python train.py --n_layer=24 --d_model=128 --n_head=4 --n_kv_head=4 --head_dim=32 --d_mlp=512 --vocab_size=2048 --activation="tanh_gelu" --norm="layernorm" --norm_place="pre" --norm_eps=1e-05 --positions="learned" --qk_norm=false --attn_scale=0.177 --bias="all" --tie_embeddings=true --parallel_block=false --init="normal" --init_std_qkv=0.0442 --init_std_o=0.00637 --init_std_up=0.0442 --init_std_down=0.00637 --optimizer="ademamix" --lr=0.000709 --beta1=0.9 --weight_decay=0.37 --lr_head=0.0171 --grad_clip=2.0 --warmup_steps=380 --schedule="wsd" --decay_fraction=1.0 --decay_shape="linear" --final_lr_fraction=0.0 --batch_tokens=65536 --seq_len=512 --doc_mask=true --z_loss=1e-05 --train_tokens=379800000 --steps=5796 --dataset="wikipedia_en"
Each number is 50 + 15 x the weight over its row's rms, rounded and kept within 0 to 99. Layers, rows and columns count from 0. The size before them is the row's rms in percent of the matrix's.

# down: layer 11 MLP down (transposed), 512x128, rms 0.0381, rows 57-62, columns 0-127
# up: layer 11 MLP up, 512x128, rms 0.0708, rows 58-62, columns 0-127
down57 090:54 64 35 41 34 47 41 30 18 36 48 52 76 49 73 26 43 47 47 44 52 71 70 51 67 43 38 60 43 52 41 40 48 69 58 52 47 18 82 43 54 57 37 73 43 51 38 53 30 50 65 61 46 44 29 33 47 35 31 45 52 50 34 53 67 40 43 32 65 26 55 43 23 45 32 67 36 61 58 70 64 59 77 60 54 61 43 59 71 55 49 75 54 48 70 51 22 43 71 24 18 58 53 79 56 42 33 43 76 19 50 68 49 43 39 62 54 82 52 75 65 34 73 64 50 43 47 26
up58 116:49 35 47 71 76 66 38 56 66 40 59 51 25 28 81 59 49 00 49 55 71 51 59 40 52 49 45 37 65 35 74 54 54 75 51 60 31 56 87 44 77 66 37 57 38 52 55 27 43 34 47 66 44 42 35 43 24 56 56 42 42 41 42 61 61 42 57 34 63 52 51 41 36 53 37 55 43 47 56 55 39 35 46 34 62 27 45 30 54 26 76 20 37 04 47 50 61 18 42 52 48 48 69 46 74 71 58 54 51 47 44 33 44 64 55 37 18 60 55 45 56 60 30 46 35 47 36 29
down58 107:22 67 75 43 33 39 48 62 46 55 42 61 44 63 70 34 29 79 49 22 37 38 63 18 51 69 60 91 39 76 56 40 29 35 39 40 82 39 18 50 43 34 46 64 65 45 47 57 53 61 55 52 60 64 53 63 58 26 65 82 38 61 61 56 40 43 38 76 31 49 66 40 92 66 41 42 61 38 38 52 53 39 42 74 45 48 58 79 31 52 33 55 50 67 42 44 57 51 31 57 46 42 41 48 21 65 28 46 45 37 58 39 53 43 45 60 75 52 67 36 48 52 40 53 45 31 33 63
up59 080:60 42 98 86 73 60 56 28 60 54 37 56 50 41 38 51 41 66 54 48 59 45 71 62 69 27 51 33 42 47 50 52 61 47 58 76 32 44 41 54 45 59 59 58 51 48 55 59 42 48 05 80 37 36 62 86 42 48 63 34 46 71 47 44 29 51 42 47 41 43 53 73 38 45 34 59 57 14 39 25 61 37 46 52 41 91 63 31 72 35 43 55 63 41 52 30 47 32 47 43 43 23 45 38 43 57 58 73 39 38 48 37 27 58 57 52 11 60 69 59 63 57 40 41 64 54 55 57
down59 085:54 46 26 44 49 74 69 39 35 39 64 35 58 59 58 37 21 36 64 81 49 43 43 43 48 76 54 27 70 46 50 37 47 48 51 60 46 42 45 42 65 43 69 42 37 21 74 41 82 42 80 58 55 58 50 48 36 38 50 57 59 36 69 40 75 44 58 39 70 54 48 37 70 61 71 42 61 42 39 56 38 61 34 36 69 57 40 76 47 74 55 50 38 44 39 51 45 53 55 35 72 35 42 22 58 37 42 15 61 99 68 62 42 45 39 52 35 46 76 61 53 41 35 20 51 43 37 35
up60 090:34 57 68 52 65 25 38 32 53 44 51 50 31 51 89 34 53 42 47 23 66 42 53 54 42 51 68 75 59 59 35 45 42 52 72 57 76 55 45 75 35 50 54 52 70 52 47 52 24 68 51 44 13 70 38 63 21 48 52 27 47 62 62 65 47 13 53 52 43 54 51 55 38 40 52 40 47 56 47 49 66 44 59 53 38 61 53 60 75 58 70 61 33 52 86 60 18 33 42 44 62 22 61 72 45 50 50 18 44 47 47 52 62 26 61 44 39 56 65 22 53 35 41 80 34 62 34 19
down60 089:26 00 57 35 45 57 54 42 33 33 36 63 52 49 53 36 64 52 44 51 18 58 60 58 50 53 53 63 55 35 52 55 67 57 45 50 69 46 43 72 58 44 48 78 49 42 29 41 58 39 49 49 68 64 43 55 84 73 42 62 46 79 39 44 56 56 52 21 41 23 54 61 47 43 57 43 43 66 41 85 59 31 46 49 45 32 44 52 36 33 42 58 55 50 51 35 30 71 51 87 35 46 57 63 51 71 87 44 44 83 79 60 29 63 51 47 63 34 66 48 03 43 58 52 49 61 41 58
up61 088:31 26 59 51 40 51 51 54 42 44 67 48 59 37 55 51 63 38 52 52 61 63 67 59 70 36 43 61 31 44 43 74 32 21 64 41 56 45 37 70 25 62 64 53 76 42 19 49 33 61 55 45 54 66 31 37 26 57 55 41 50 35 67 50 48 20 71 47 15 53 68 55 41 35 25 67 50 40 34 71 29 45 65 59 45 54 33 47 60 38 69 58 41 32 65 69 64 39 35 50 34 43 29 49 04 77 52 20 39 57 46 42 54 87 84 44 56 26 49 50 69 45 42 50 47 40 51 38
down61 085:69 53 14 35 25 53 57 56 48 34 45 50 66 13 27 08 38 36 50 36 66 38 41 65 55 42 21 60 38 50 44 43 58 31 39 56 43 47 69 24 55 62 34 80 65 72 48 30 45 39 46 00 56 76 35 52 51 36 66 44 48 68 60 58 34 47 52 27 44 46 80 62 39 31 68 52 59 62 73 43 54 53 50 60 49 47 47 39 57 63 36 35 67 44 38 67 55 33 54 57 57 75 49 50 58 71 65 50 49 53 69 38 59 32 46 34 73 56 59 57 51 78 64 47 65 36 47 69
up62 079:52 40 52 34 22 45 64 66 38 68 38 49 53 63 21 51 52 54 39 43 41 51 40 49 47 47 30 41 58 28 72 39 39 57 75 64 40 59 15 49 48 61 51 36 61 42 57 61 50 65 47 59 81 33 40 52 56 85 25 55 53 44 56 50 67 61 57 60 29 70 55 59 32 13 45 63 42 46 81 59 63 42 38 45 40 42 73 40 45 22 38 78 60 41 86 46 63 23 45 20 20 55 53 58 62 75 53 62 52 51 53 63 62 33 59 51 27 68 39 55 59 26 70 37 25 50 72 54
down62 085:62 48 38 43 39 72 43 51 50 43 55 37 62 68 82 24 60 47 59 49 47 50 59 62 59 28 46 75 36 88 92 50 77 60 52 40 43 44 60 33 65 43 27 64 59 79 30 37 56 30 40 42 44 45 60 51 55 04 27 51 19 80 65 43 67 39 34 38 75 45 50 45 52 33 59 52 35 55 58 50 63 62 51 37 41 31 49 63 70 59 47 36 53 62 47 51 41 66 53 69 41 31 54 43 80 50 56 48 61 41 33 67 42 57 25 42 66 49 35 30 33 28 52 51 69 39 46 22